config.yaml
num_hidden_layers: 13
hidden_size: 192
num_attention_heads: 6
num_key_value_heads: 6
head_dim: 32
intermediate_size: 512
vocab_size: 701
hidden_act: "swiglu"
norm: "rmsnorm"
norm_place: "pre"
norm_eps: 1e-06
positions: "rope"
rope_theta: 10000.0
rope_fraction: 1.0
qk_norm: false
attn_scale: 0.177
bias: "none"
tie_word_embeddings: false
parallel_block: false
init: "normal"
init_std_qkv: 0.0321
init_std_o: 0.00629
init_std_up: 0.0321
init_std_down: 0.00385
optimizer: "muon_variant"
learning_rate: 0.00166
lr_mult_o: 1.5
beta1: 0.95
lr_head: 0.00549
max_grad_norm: 1.0
warmup_steps: 200
schedule: "wsd"
decay_fraction: 0.817
decay_shape: "pow"
final_lr_fraction: 0.0
batch_tokens: 16384
max_seq_len: 768
doc_mask: true
train_tokens: 122200000
max_steps: 7459
dataset: "wikipedia_en"
Each number is 128 + 24 x the weight over its row's rms, rounded and kept within 0 to 255. Layers, rows and columns count from 0. Numbers have three digits each. The size before them is the row's rms in percent of the matrix's.

# o: layer 7 attention output (transposed), 192x192, rms 0.113, rows 18-54, columns 0-95
# v: layer 7 attention value, 192x192, rms 0.0821, rows 19-55, columns 0-95
# q: layer 7 attention query, 192x192, rms 0.0789, rows 32-63, columns 0-95
# k: layer 7 attention key, 192x192, rms 0.0823, rows 32-63, columns 0-95
o18 101:124120146094120107155103110140133137152127110130151155121108094109119122139151116114143143138128105154124114126088121115167117116124175164139113099149126127127150127148156071144112144118082117100145119120100167096185175116123159115176121074132112129145086121118107131139121113128114146159
v19 092:130098077165136130115100121101118143153119099144168127127119162167137146110125185163137106115111139098104096174155160100114121099132141162119135134119131140129198064110120143124121159103079140122119129151148104100109142105084131166073145104096126093134127114121100112106123086137124130100
o19 096:138135140112118112133107116175109175118150107127149104097155081132129113121101133090129151058113124159154159084141110114156144122087125125104097174140116149177093139098127140118151130119170136131152133095159129132076117141144169115153094145123169156138150140127099128156146157129123128092
v20 111:141105147146116124118110147058138110108098127128124119100182081138142131084148088096119146115124159074137109153132135142119130113161135132150102112130117143158101092119119100142110148125129134097130131113127146140139098122152138144091142114187141114099173085147171126133101113164132135117
o20 104:098107131164125078115119176143109148107136096131133139083136098141151140087137113149132117132108139118106163108168150143138082167142143146118139129143119129166115151137100127142124110130126168157129089154118161120104167099128099134131137123119136128140097097116122142129136124105119120110
v21 093:108141153168144115124121143091144144122156157157098138136152139121148127115127125163097122152118128142134111121119124154138152140148085108157112161076128128103116166128069131088094097133103139125137148134098114129133154103153133114159151144124134145087133145084155148086149138103100148143
o21 096:121122119129122165134132094117157151139112107112139131145139127090082125140142129170116126108132132150101150137099152121140060105102163132092154129141109099114141114150094130170105136140161164110130112156149123149146121147111153126138132143097110108088124081187164063164134136133142170121
v22 092:136124123121108130123089115131126109085068116126124122161133152120150123158118126146149129116105098068088131175111123099166139147152122086093134121124142174120147138124120120117138128149142172154113144127137081132155127104147179137095152138152155122113128092133126136131139123146091134155
o22 098:118145127097115170109174106139130125130105168079167129156118094133121128153146104085108120106116094130151153094092150104091145137121089135122094123147126111132112165121116115116128185139181171115144103123140126114123166118121102122154128093109114082163129170121132133157137089142103135116
v23 091:149185115156118108127145124137121145134154123100106119135138138132130111100100095152119125102165115141118135132116170153118143100121095113115070145149129136126096140126142155143110106169113117143112124106139176145158106110119149170102174091102172128156147142152142129144138140143112055128
o23 095:102078164136122135123118118075123155103122119133118110076098130137102120173148148141106140161135110085110150131167070090158134130115171143140165105119145087158105132101105146156152113119152096167141109135090104093141144140084103166135119147163132181164160162124159171107081102151150146115
v24 095:116100158104181142098096124126116108179105159146113134116136144124131165114150144084097161152100104137095134139135150195102114143147139125136106124139120147122087071169125147118127105128113122171132155121116162128112133092098150096121177142121134146180091157168108154126132144128174122115
o24 095:118108166123108134146110089116074151121104139157105147185128149125123139131085142158121135147127170098128111137082164085153112091145149161115171151149137135106175155088158094119161155150080157095108136136190157125133099120148112106122097144104141109126140140151175126118136129129103083125
v25 100:192086150145109123151137137132102105146104170128136127133114146096096088114159129137101125157133142105145129125116138138150092156169091162159167158084135126137147134171109092109147146114124129110122148133142131140127167109111122106124129170178160133131119091115094128112090078128161083116
o25 106:151158131127155111110140131134112133114160122105146148185136168141163118119148122138140152158155106122098099099110120140116162083129108116149131121143107144136102163105145160163126149135113130181102154143150116161117085163173130188137174101119106087115197089134123132130156191116135138119
v26 084:101130134098106178105154171132120130120143115163096179139148101107107081088149097120091152101082122165095162148093139161164116137133152176073077153124124147093184146109114123165151132086114138126124085082105134140110122153124141132146116098144119129143131129160129093117148086122107107100
o26 087:065175133131101052115114117143140121163139177135121154121129121173137124105103130179138100167139110121159132120106171147112130100070151087123134119117167147170134109146141135121166115105143169112129133115123146111108122111115156124118131162144120127085147116136096117094126127143161157134
v27 093:103092141143113141107125131148111107080141115206153125141142163121117129156121152112155149138145116153091133130098150144112127106140163148105126135151123109118102121158092139107133138148105101145095105134146150148139158090128114093091137120131107155169088082142090070123131127132097115151
o27 090:124173135102154097148128128155135151160103107090134138123096119126110130056136145119098124167131095131087128148099096115146125068122080124107129141148177146155072137156123078169121117148120161135133184115122119112119132143114148158148111089155126145104139102119120122162144117148118106103
v28 091:147129115121102131146153118114152135165166114095106125127077095123167091123136172140148112180111154150134111160125118152131101115130110139128115124103134122147118123139147103127131152104117138111115134168144105105145060087115154128153129133103147140168127093085094119124138148107095124093
o28 091:180123121073165143147159133178093113112142145163131144151148075125107114113101191148168116183119107133108138117122119106128149125091139130117081146106142100132128110104114123124098075106125115180146116135208076138122129110125183122141097102163162178173100154149119124128156142116144143102
v29 103:075162133096092182150119143125138142106142114100119103109103108092132124135105139190122169125148113120158104127114129121156133110123090176155142155098098106140145143099135108104142152130161134120106128127129091127159156118121122134156159127107152099107142102115091115077117096071140090134
o29 108:150133136113111109109149117148139136134149116155142105146133100116153146085140140118142088120145133140105121077097144177134108134106097110106153112126099148097083132107096146123133131123113102145154130171135137184132129151109126130098136187169141132134148105183103168128125170130159170148
v30 098:155116135101131125102100122099131129099130109129084091197139161134160131112175110117186172148090126158152110089090111122159141131121148115128161136161097091126150152128147137134158142115172104118167143137165117132127113112108093172140083106115114116096092099144147068122114132164115132126
o30 093:122173127152117169169127134179099125129099136118111163142116180164108127129098128096099125120120164134139127144086082165112161135121133136106132133099131155097165143156091145171088151100135151178101156092142143100141141169097158117130120153150163128120161131113127145143150085147149136143
v31 099:093128158116145099162135103136081133112146141125096120131150080104065165162144161142144115121105142199118134085120100123121139131104147112138097110149135190175146075150134164153141139109109176120110126125113108142136105098141100130103147129131140147134159095160122106133157110181114112146
o31 099:140166165123067138130130151104121112136168117098084156132136124161118124125092155114101156141108143083168076103164138119147155122107144124137162144136153116166141165133097059112115102124133167095192136105116129126144150158106127144134115142128121131160138145094126119155116117094133165130
q32 092:090106149122149155095098149094151108141163133121160087134133160095152135111131159149114139090128126107086116108157151137157108145151073160109102130106128136128118148125116144178117089135125139151136177109138097156105154124109094127094078105152127088103117090136114159096135123123132101166
k32 074:138153147114167121117098143155106117138132124058161127130125103099125120166099118116140129141121066126076122159168093128103153126109152139141121092125142133130145139117130137135128109099123087129158167129132190129185075135133166139136096153139101118122131124140162107136127112111164110112
q33 101:118073132127105128123132119155139136097134120192113156063148153080135166085095144153138125138130137110165154105121141121121071155119133107112139178106111100139094099168134141162157148106130117138123105158130107162148129078162125117082128121098168154129070112114080126113094129121108158119
k33 102:133122166151157165154132125120156133109174099137110105150106142126131090149083116130110112130139144139130133076169112154110125151155088163119157084108127128136121119125142128118079124108111108127130156123120092146083148089119134110139097122144134086121145078123124101117127124129150088150
q34 085:115097141134158138126098128111139149151117128095135087160112140145171158162125126133138156143136134111125118115171115142110153138155106166116127075103139112109097130139093114115133108130137151143102182138147123173133088100142114102139110115159150120102149084135150149118119130171134076131
k34 089:109113124109136165128128142168157109143071126075184141158169107099121143152140139089157120136075050144147142130129115135140143077105150120145141119132088104101157133116130137114145129110127121134158117095112155121144102140138155121067124184090113098127140156162147137139126116158143108109
q35 087:123098131106138123146128147129127170133163126162130097083123167064154136095119146152071140116143118122091154073156141162129127140125144122084116138097148145119093154156105115151142104150111147166111115150073085145135138105125122151115164104113161146136106108143128147101112155142101139123
k35 085:181132170139157165144141119121155111129155114124150119148151123137155073124110129110141156175127144137134135085134093114113143128142120163092124111103150139119164103116120143114099142122121124135108177127144123145134118102132126145137082099140116089100148124104113117125106144136141098159
q36 080:114151106117161157145105148153151155154132083115157078175090129076147134089115122083107078116129108087102141117170108146120151118123114146128150130088156135159114133128106125134129131159056107143127146108132118143157135125155099160109130127144168122150220107145148150117110157085105149135
k36 084:127123162154162153149095146162107088139113113112129111118099153154135134119095146120144126125147142197118098101107116097138117129119117108110124105130120127155141113095111138173140113147109101159132143110132099170126097093089155113087132101127102098108118127138120103104133098141141099155
q37 085:134134124129118101127117135141106066150152133127100132078088134140137120107128121135102127137116113162142172163100146144092113117118165117155151141155126115164153144133135130149110095161187142146141105157129110127098133109075172116123079137138116132151076137116123165119134101126140158114
k37 086:169141144126098147092162132170127170132157158146121127102135113140148150132167123122145156111160147129174160086132097123160138128185146142112139163137144147134121144093097129125121144163149115127111122152153095146130124076100089133089131095146158135161134143149135146165158123118120128147
q38 093:143151102148130171135136093119137182149096122130138118174112132074163183144143097074109145123107162123126131103120147147135164161122100114117119113073125152133079077115113163106152136091096099120121174100134119123085082075142102100115146106162141110112135125137141119129122130150119105170
k38 097:101128128116139157152063154146148101131094101121210114175137142106112111141102155132148111135124074101124132125161110161114114099128103147130149136143124145115130141117105131168113160124129127169160139135097161157122112132128162146121109128148108101119159098151140120117142158144194075149
q39 100:145141113108130129150118129210112132129144174125126116124123145096179158109129105140159136170076126122088157140109126119150103144118160102113104118166151130164104146112133163183157105120144135119087156130127119132143064098146161152103132101129128117145135131081111149123110109096082106155
k39 085:120111126121126173163133186116124130119114136124115113147120132115107132114143134121141195145131143166134074057088150147110128128140111155093101106076123129102126155120131136143146111150076154134107142089101134137075149166077142125120122115124117118120088148094117119114130105173116134146
q40 087:159182138121105143130118105076143110109121074116141124126155099164111117166114110164156127162125161145178099104104166112095141157098143132123148152101080145111145111155113118105127117152092135119100119167138116124161164113095127108147129111134150106112128125184131136108130129190124154113
k40 086:119121116137166115155146096170124133130145135108155138130149117097142086179154140144134091140152134120145103141105138160111134175077194149132106104137097134097107170100112122092175143130119136123122126137146100128078129134102143096094137138108149139136143149116113143150116114131123101135
q41 097:114100149164127134159107162132151166149103126105160093124170091138135180146132152103131175110119158092084135075104108119133098140113104184086121115099123157119132120122116120112113116111111121103090113100140139171146167157168113093117147122140131130106120135130138081109152120118136118143
k41 091:116135110164135100165146106140132172110113135116106080145121110141118101094137107134163127177103109167091077140142126095160153119137130139120126128081085120126114111146145110147128149112117135153108186126129167150074113130145124153130127129139124127117143104165119091100106142110144095170
q42 079:152163129136133121111126181115168158177145117120099109142119128099125091122121143129127109119151139162089107138148159106117126111127142175142159160141129165113113108117139133133101145117123132114089116167114136133143171147095143165151127155128121178153094073145135154152101102159147191089
k42 090:125142147141093088087120117155081141074124135116136157143096101137121144121090117123145160133173180126117113150142140094142127168163150103095119110150126099125093114172152118160123100104140103139113138132123099095133132155145139147138104114157118111133140171116109124093157117123141074134
q43 096:104140130135190149118124126105151157124083123127126126152122099102139103139146145086118146119140140087117160128104123170160140142121119159175174134136098144091113151108076148113133186129119121126138121101131076096110168127147105112109117118124084154129153136133084092156133116137156113129
k43 094:080112114121131130153087156127121093176127086071166108139099181114098143101080158120150141138152125160132107125140124136162092112144138120132129103128122104126152118141143106142126087075129145140132109132103147101097140138138160142124063134147140119144122138150163098144124145119146075147
q44 093:133070127115070131129113111119119114129119111141072120104101091144079107146122162099134150139165113102101131165118098136145120121091123119129147157152107143132097149152151117129115106203136115176156120136144125117125098146163148154117135145144127130134105115138149135131098152116097066113
k44 089:119147110119095122141167161109125125147151154120086144093109099129170105109157124145091127128119198108138128112126111136098119084133123176129111158105128111128112104104149110106137127112167138150090108120172122079146152127093135102141111138142152124128081127144126134157139092111076144118
q45 089:108145137106128070079120147103147133091133102115134134108151140131101137106163106127109128173146100154098151166125145120180128121125143119137133121187143115138121154107167147142146102119134165092106103150119113094105180170149160172114148125120053151133159149102105181139133114069171136166
k45 078:112112102121091088171170130118105149143130137163087081103105158147137135134143132116126122129110180113103167116110106113129145127113111114129154119116133161147160124092182136091101132112144146144147113110099107120084174136167127134124119101114144145155113135129143159144099137101082141139
q46 090:114128102140143098096128158107134128101142133123100153140128106114126145106139132084132143089125175134139136116083124127146120166116109149227131160175114147132113129074135095087108150136154123139113136125139141152109168139133128168113134119125127158114102175158112134118148132125106148140
k46 101:108148138124130153124110116123097100188147125132114121134175158133124094093126101133119159151087136123113118136136121144155183102141098117148106074126128120126161164110129140156136132103110153129162149104142146109139120143181145150100139114152101078123122087132163141150123131113141129141
q47 090:159104133125150155167157156162135145140124133147107135121142183130102175138169135091140137111151148123161123096113112165120088135128135127135094125125142173145114141142125159153081149132153154157094076123121157117088126104123168136121110115076120102152098107155188126136109138119082134129
k47 092:085141119151169101154169118118142148122162137121171122125109132116135127118148136152100145154109118155117127153137166088146153099144138126110095084096112116156135144133135140145166113114112169145113125142118118116110132133117158110101162130151114121133078136170115148124107138156144153112
q48 090:094145165137136136154125082100116129127149115136139167125103120135127157130130099093144122137109115144113132121164103123165126135131097091139154138090122130158107104109100129148137164106078116148061149129129179106090081138167159127130105162139103090142171106113140133119089128103112138102
k48 101:118103182134114106106134075139104119164111162164153160123120115114147127092139145109138123113125138106118118122116116100083132140101079062145142126162132129153128142085156131149154107126149114106182141130126105156139150122077096122099154130096120155153126102115134119127098099099125121074
q49 104:129139130115158134103100140145123141141117143151125125120105158155153151075103160106171150128119127166173152087162106104074101113143142074153149137158139093125111137149178114142107091149100105134133122104116116109113155121088171127124158184126115125173136084149161115073085119163145157125
k49 092:130112148152146143121140173156128138127118140119112107154129130107124146111135127148123120144084142127120129124128135071179137150122135177113142130149145162117113174104145137072099092112160132093153151108130065145089107077106113205146115136141119172140085108142082080115104128123146113140
q50 092:150115141172081118119119152088155139124134092155092111097135114147090137150157107145146152116111149133104115139121150099151063172119102100181122133172129085132193135109127136118086121159155120112130131157136093126117139105133124137122132097105111137107190149114114100131119102114149129121
k50 111:139125128166155135098114118124122083134101142114166082134149111114154079113080134097114119120131127162140131147122109130147154103129108142130151068147123143131102126155098135137123115101141123123156111132117156133104103135143153132142122137121134086098131136124108116136128146161189110149
q51 100:167119130153114133123106161123108091170097141157148099126174113140147135166128156146122153102121175127106116084091106135153113103157128134150129143140124109086075121168085130103117121135122136141112138120129120123132150103124111066125147123155159127109138105120144104118181114160185102151
k51 085:153119114150106101158135121120113120140089160101146155113145141127169126126086120137139152115141102111148108145150151151185126177140127169115102125130119103095128144122129149125159144085103115130094086132145146145111136178112115134105120125137106158133108133134147150131117145130217169146
q52 075:147117160151103153109123090136190151145118102113124114180173143121129194127152118149140151110114108125108155143131140098152131144156102115160107135122143124157140122113149116143095133162096117123170139080123081132149137075157082091130137127147150102152133108165157129118074134130148150127
k52 139:130139114094083109109183089132129122108174152128102156107138128156100151112164140151084119124129179105102114139138115155101121145154142125163142146158132110120122117126163129112129100150150160127116142140124099121133135129111130128101141151132171162129082139150097143147138102127067167098
q53 114:110097116125124100110091158172106108139097109098125137116133144132105070127094138139153125110143159122114115161096200115151082133114147068140139141165147122153140126121118115141131127114151153100123134161147162108143160154129168138102156149095112127120144138114129126155162085086127178094
k53 073:142140113161134169181144121130166123102125163143140103150099124137138126131111121128178116116136083169133101118113136125115114154157100123106094089081145110143149137125103120166144111160125087137134148107166106133086147135104113115092129083097144151142124127150112112115089084153146132162
q54 092:135133115137121102135128077124131159145115113136165158129160120113134131117134150111088150138112149144158142150137129156136104080138143155132162160097157124113096107123135130090117119132113125131136161121073108086130125120161102069157138096127118144167123129056146113106117091110129148130
k54 091:094088122133099110129112176165167124115134158083108081152104133125127136151133134105161105130125135118113112118137130098167092141126142143085140108175121185144122132131148192100140156093116129081118155104116174124140159135138139136138103107132105125111129167116097108108139146124131136153
q55 096:115077078112093122154114131110129136101123128141110067122104128143126107125127140129162123127118188132097093178151130136166150172117127144145148118112144113137128099137132108114146119111115112137157097155142147078134149165138122140134118129136106110112125129111130140113084139173153112131
k55 085:131159135097112090084101099059151128144112172151128145120101110172132124113124135143130106147119109165094147167147129149173126098138119131151134182145093130131125129148106109096109125168172084131104123138146153130180099171113095105122121143114133136135093140116096126145159093141134127123
q56 089:118147191154132114098113097082124095161159135138116120118110162113118139106090156098146134132141107106133136168160158107093144142141129120140107135149122115125131105116132174147156110106145101103147113152108167178151123158095166108158090109143123141133155079119169152088055144157140117121
k56 087:148080134166102089160170147104124136107136147139104115127141123129130100131130117117147112121120166148125094142118131134129140113131107146124154127150135125166130120073098112135099152151156100089086100121125140101138157178152142113147091086135117152118071123128109128110142081109122130168
q57 098:142072104095104134188100127172143166166126139116163133142130114114103107119148119109064099112142158098107121105108130135111150123109137137124163128124137127145113095084117148097142168123106114093117188122160110134133106095146142127161118121150142136112175183090131145115105152146108076150
k57 099:113165099103155121145156159118141139122163126108125119137141143118133145091177107114103133112147118106088144142137130123141142118165119122121127137138115129182151110129139131147113092116165180154128111121129147124124160169144149103128149098132136148162088134109106147156106123141109191106
q58 098:149120126120185099110147131142113113115150132108145103160158108097214132123111163151123083129155131162083110074130138135134139125189080144141148101063175115098106135114148129116129101121088115110138159102078163128165123122113136109118136098118097129101133107117137132092142092107138108071
k58 094:139124093133091123139121150163138131160127131103102119134114108120088140113107109144105141113108115131152101163107121121129101128140162162088117147141120137145146131130135141098117112113148121105095122114157094106099144148152125134144144119141145093131134140119116121156115135113123116089
q59 088:114128109103171148159096149164106101123137119080138108089159116108109108123110119115107143096157088119107141134133136135148115136154133142124133109125100161108117134118158178135075149134099125108138110135120128128098142189122143105114119139139126128086120141118177155128133106113134138126
k59 092:109105126113101101127135110166137117109157145106091073140064113130112201130121131116133104139089166058120146183139127123113101129174166092130140132127115142158115127158125103140186124131137101121152128137134133153140111089143128136130160104114117111123087117172081123115136152108121146142
q60 095:161121159108144133117145166106151119168135107099098117152171147142125081099122155133102188091115132132126107093116139136116174141128091130128120162179156177118158094127133111115102157154137123151193156097133109098097161161122108162129150111156155180144158143093158127099085139133126155107
k60 095:129090132135110121118081114092096128096117117144181149137138144092124127125184158150123148111163092114166153119162132130159149129131067117110119130123116134141144120154136148147188130126146126136135117140120161157108105176127142119129136110108148134111104102167146125150141129128171140147
q61 092:110101129156180124142088133131121093136123175104143145118122139156136129088102112081125118161128096145085139148118124109124149128143129107130147175131142148156086121134092123165113108137139125116138100118147125095116149130092146125130149126143146152131149124139105122107140108111145144132
k61 093:127131135128134112189136152136146146164142131119131102144128139086168126142149138104150080124118156175170116146138125150167132146143096181126114152082135124130138137128115139112139143184084159116130078125136140145107114101132123130091178173136116126121119119117094118129155126114144063122
q62 099:122084124130115113068115154126144141114132122121104094114123129113080150103131148124124155105147159164148162166142154093150140114108127146132158122132133119107135122128146120129033099117133169152103149135124098177131198157117150116161134147162108121120133153117084120129133143130115107068
k62 090:107087116124128114127120054113120136150096159120125160115132123145151154117159104100176109137162129177112154121103126129142126164161116124152133159168137110159108129129140106153135150155152088155120100110173181161136114131159164137154105137137086143130100144141168130132119107096174134130
q63 088:123116088147134151117090168103118130121169118087167120139123148142161097115118117121121155127118096135131141123141097174118051140077161114113114139139077130114136143096104140122173146126109130140174153164127169112131086099148163135105126116168088124139116137113129075105120165123123105132
k63 099:091152115120107113106106133122118115138154159141087110104108129176124169127163115125093096121148127110136134200112130108126129118091130096114109150109172159138153131109144126111158103151118132099149110135139102106121145170111096132185128114134170153157119142142101173108109142153077160130
v32 109:127160127156111109132131155146123139118139145141064120116122115125180157122178105099116127130106105170097119115112122130134116152104137106113093120152121142130140126177140152132137140130147085110143162138133145142121128134114145122142107137067152159111137108106144144181174141153136154127
o32 118:143171121130141125143163134125127106110103120135089160086120127163115139188106128132124111148175144115124104149139135148134142109088148160142122113195102118071120152146126140139156112111101140087107117157114108137120150161107125140121110123103127137106101100151102123186150162124122177089
v33 102:135143117150142150150160117157130099108152126101135151113102121156133188135140145143143131131086150062117148151160099080087177119146124136111123137092119106129164152155109056143118135153156112130144089105105131120130129120138124145159120121115127143108122123124097134152123138109122121122
o33 100:137136142133094127132135112097113112142121174121118162123112097131168126077117163154104137137139148169078098155119092156140113122105158101131122131133108139096140133119119137142180117118153110134116091166094140113134085124167095164134189139105099126184148139085098137108120153120109127114
v34 107:117113091099070085144106138166108136119157166141156127116172119127124108124132172139138120122123135149119130145125120126156131125130114119151135125107149119126120145129150112130121144151167108119151120105104135146140133108088091065128162147160127108100093121084128104102106089146102133122
o34 110:180104147191115139101113138109122096117106135144119127200156075112115103157107135149076100134168135139156131102126161090155124113114123166099166131130158112126134083118114147116157137142127158102112122113163136120172167108098114114116124121175154130120112146122097116110120104148129167086
v35 112:076114159140155111137135159150114143124148164127151130084169139122163146113127129128151111124116111151088115148111108138138148120111147089147142144164080153130147125048128149153202111115158148129142159150097133099137116108167132086096123105136111115131117155161104123165123128125089162120
o35 109:156104113133114117172134165151133169104112148110156123167173113118153119103132146148132123124121131160130138079115069127112115149089111162156124108097115130145187150154101125110103093137117120110151094076157126106113156132137131131132143121109136101135142113177127125116136097132139173088
v36 102:095095115110124108145122147147164101108111143084154135083154140117125104138132167109123129115098117109086138151092118041131087119121100089084114140126113153103149135113149137126121115126070115132132102127175180132135149130178106108113161111107122127141120099090120117122098131116094126126
o36 103:143109103156166124153182156122100109132097111096170062103122145113108116065167145146122091092139121130124110136179146115124143162107103145155113147130134140136109183103146106134105125153073137137141131193133144136163195128126089135155160139141096153140167145155122118116118121130144149107
v37 113:101137151153155132141127093206133111143083109158136109109136155160057145130116138145144121111110132132145147200084154100166126110153144132092141128135142163135144131151147106129123128131122156123120165156165116123103117147153125126125143119122135106145142123125158096104113108080121120151
o37 110:093100125084120138091138141099139153100131152117141168146143111128110124113123122164110146130124082139170106125121130153121159112137166126054114142125122133128139151133181109134170150154165145185141140147151128108117098171094148142158080125110115155150109145117143144155126129118126083112
v38 102:089137168115133117115117113186134115125103137126124119066134101118135153140093101158116087110089124168116125113125093099109083113115141128066135100123126125157128156104148136162105116136128164140091164165133102187142111102085104124136124131162127107180094108133120095101126117102113118133
o38 100:158165154146112135103157164125132116138127201112117126123110136113085176135141147169148149177097152163127147066115120115143129090127113160126085100110146138138117105131130129162138133133124123096096123166151100143106175129095135126093105138118152115145181148120140126140147168138119119093
v39 108:094121123150136210132103161136138154185077129131161116131138136116102127129121113140137040144144120176123099152113097083120117173141098104141142145145147127128131157121136088125158128124148143139143137145138141146129154097142142142092129124113137094144103181121103134168134130125114160159
o39 107:121116106132121149104145158118099144106087133139118131149103116134123100124180099182168136132135154159087098114154131131104152118130166111129094084125131103143133142153120139132115099121114121146146158135169175206115171137134081130117120165142141158115143142141162137119113105151123096119
v40 110:168110144178162130163086118135135106127153068138123144141118156177170160112137120138121136130101133133130083138087154117119135111092119172137112110114121136127145129173114115157112118142096141107138179106131122094134114119141068133140147181136121110110138165153141157126167110167097165121
o40 105:167115127143117121172107064137160112132128138153110145120131100110118113140108118129110116134089151109152104143133144088129136103167175116073132125116132168086083120163104112138088129140127150163098102131070163135166127115104120121150100104115093109158096112137158142133108113126145148133
v41 119:128166133145111091112124088177124136160122092149117132200141112161144108111150131157127147151162167114156132121118120169125154120040107136117148118132118120151122125128120146128091133107127137148143106121163107137086138091147132116156111146140096155131139104122121122101107126147132119145
o41 120:148122168116094139115064060153108128165125163141144096165131142144133129127101122151105169136142139134155131146137115146162161110193096095130124123147113111116126086120094120097125155091113077135123180115119129118092131125128149105098120120130090121154137138082110138136107155143147114149
v42 114:136125098148156168111153083108139141118140099112149127163124097105034087115153142151129105125150163138117128106102077109116119163180128145167100123130139151129147114139128121124120095154110135181122136113160081140112103146134139128079117135133134152166175161140132090114088109173144116151
o42 118:098155073161090110166128114123119124076128149107140120099126113127104131122167146120132147123111097153124133146170107130144145118147166150096132135134166077093114109125172122092071076141120153128125174080101125170113110116119121140111102132192107150140154132108156079150100149132106127153
v43 105:099175155131150135100128132155106126147139069131141140144103144105165108161146114138135088138161112149140122144133122120123116130085058134096119094109127149117109157114118145107116103143116143133100146127128134112059147090120096116113126109104117104112127152181154109123085139114156120117
o43 106:124133139170143134109120121082148069186088138111112100115138115144133121153115104151124100127140140142149136135141140118128163132165174169123118069091131110114137109108091093121109134128115108123123110160120169190116141101158099123137119118142103120139158128143160111117120126139161147109
v44 120:124129124101144134077154180114114134123172122099101161087163148108148084135123128151157125121109139173132128094183092102147130100142106136129107157123121171106153152149125116102089116115154087153118113136126130137107116116128203123119154124131113136128096133172100141137102114129127118114
o44 110:137110111182134136130136125104138107146186178113147112089113133116132070115123110124146113128151163142097115158156155093154116157080124151106127134137145110171100127135106109138133124114151156131133153138186140132131149170142125136133136157138153132142173103080102090134145156162148147100
v45 117:156108129097115142150112091095159112150155179151137092144095124108114111112152131108167116155114132108111112122108091149134129119170075115140122120122125146151171106141103134091180117118135113118121131116130112125147132159082140124120126141147164126112148120121066125117128086150123132099
o45 111:140116084100101123132166110129137126111152134107122136119105154111130121141173133143156114118143131138072168131147159113143097104124106146095080102116144129096103148154149148125116079143142138095087140104127154120170111125135115102120173090097126157115133159174134163167110103154131138168
v46 110:119120145145148076130134108168120146118098175131135137093157163138172161125124110131136139107141139159068169132055115132136103140116158097123126188151113119121132146121137115110149138101129146134099147099156155135141143136083124090167149139126122163123115155163144151152183119148149123138
o46 112:177130137121098098161167136101128109137122121159153115130164121139140139111155183117114121139143181114143150130085132129160102108094115094189142124122154160123137194133107102099121123116106164112099092117115109126127134160095127150093095143158143145145099138145138147154110123115177158108
v47 102:094120117090155126199127123123104136166133078146161158148167151120155104131097148138126150150130139151101152128177132172153132180137079126121126116116136158137151112142161083158132132129131149125145089147141147098107175118156196123106106126122122129107105073161136131149110139133149111134
o47 101:070123128128170119070151112130106158167120138105124124188118114124138117143125134121103082155071126132138143142125094118133128104115148137142136104141160139143116148173105105143178084103124156124162127145210164103110091159125113087158140099122148101146128151121126108121096139105083141190
v48 115:142110126134190130085166150137158112128105130140143135149080150149116160108135171096103163090128083122165151152112139146126142114174139178073159117118124120128151120141151113138112132163150139144196133138118135183143127119116159135144134155181127127136133118089108132130147156135154124110
o48 110:097129080117132133099140155177128109118135112148136136142098175101121119134128142151106123079113074149140139143180163131156104101152147112104117089104102186134113113135183136142143146103129151128138126140083107091165136130094084140137171105106120135123111117104121167135113159091112151131
v49 113:174125080126150169134152091046144121118140130083146128119124142129116109112095105144134136135092153103168136128141147128143124132155115117145112131126146138122137115198101121126129142112075107120156176120146123096062088118123118134058122140135124108134102170096170079115125141123128126131
o49 107:162148110135149157153119106120086108101119180140120170117100124116133137110095106061134114185115126135180122140175114146136142119122116110087122162156159139104085095138152112134158135129107146148138148114105152133147083121101113132119131136105137124157138141112109124096101095134102120176
v50 118:148165162112139161141117096171118138119129104119100123112155115155148118192113176120187132146135114104157142182147129149115117096165138098117131156131153132108112119131124144111153094126133133096119082140131128120120113135131126134172071105127117135108144127117134144117139130140152112146
o50 112:126104153134140131127132118088147108125093119106141104124120115138140108075132166158108146115131150157137185098126110128129175117150093169167129148098129092126139143097142128101137044128157114156101111127086096134155112174121149117138133118159126153125082117168148152130113119179131135141
v51 115:068138151113167178134109109126146092178103190144142116175165144134067172151158147127145125123133066136085113136074103126114142134134123129155129138111126112112148125142122140144116124126135137160141116102092098128120086163139117092117160152135123109125140200088147131133159129125143104133
o51 109:105150081102116093141113075117122119106142143126136104150144104147119148106124174149103151152164127153100102092145154128143133121151134136095164105096170135162118138145126163135076139110100149162102101109091110142162129124139100161116129113176106067141122148139168180152111096096146153149
v52 115:136132155134089092187157102136146097134140064126134078097114124138094101129121133137126108134182142121092148122133120132129106100081125115136113082118108142129165145140140162131122153097118156103154128147158149104131134108126125111095123114099125127130130108129102152117083123113123104115
o52 109:159132130100155164114149122112119144127125144136111114137102158112117137122087111125106127118118113108122124154081079120117128158188118118120114112142141124151168157115104134128133126116153105122151175091167149105103134119120116140130177136111126130130168125107089107136157125176132127125
v53 111:133116106123065100151096141169135138114163133099126098134161128121162145138143131133122136134117116172135171115123121148130099123143146125091112131148151110130095128119103156107104120139096128074112084135178167120132149126086145112138130109093108138113131087128129150137142132067089124116
o53 108:113115148167145109094117138120105134124121057110134100168132135146168100084145135098106131092197095130134141144081136129144088160101109105155107138184106162123142127086169120120122131152067135129156136175094112117130161121144123122091108133126134128108111091149100106125114141095129086112
v54 103:159149112147149096101145169122130137102152143137113143137158112090126102120143163113095140116091090132093135121168153134133129172080138141162138093144100125116148129147143156096151162105119104142173106120085066134102138119110132135107139147135122098087102149104171135098121136150107157084
o54 100:137140123162156142115141126136104131112079131135087145124143116135134093182136093128130102104189119122163112141121126117107167118152135151120177125141135149112103067138105162118099132101113182102130105159134110124136157109118133130147131126145104132086218109110126109133161137148151134130
v55 113:128158110135129119101106170126123126095108159148141139190114095119185140109153118129136116128090124133147137155167141149131188105085112105120156126130128128131092162122088129110131127130150128137157122155142111172150114090104137137114101143075101109075093080080129143118162135165131162101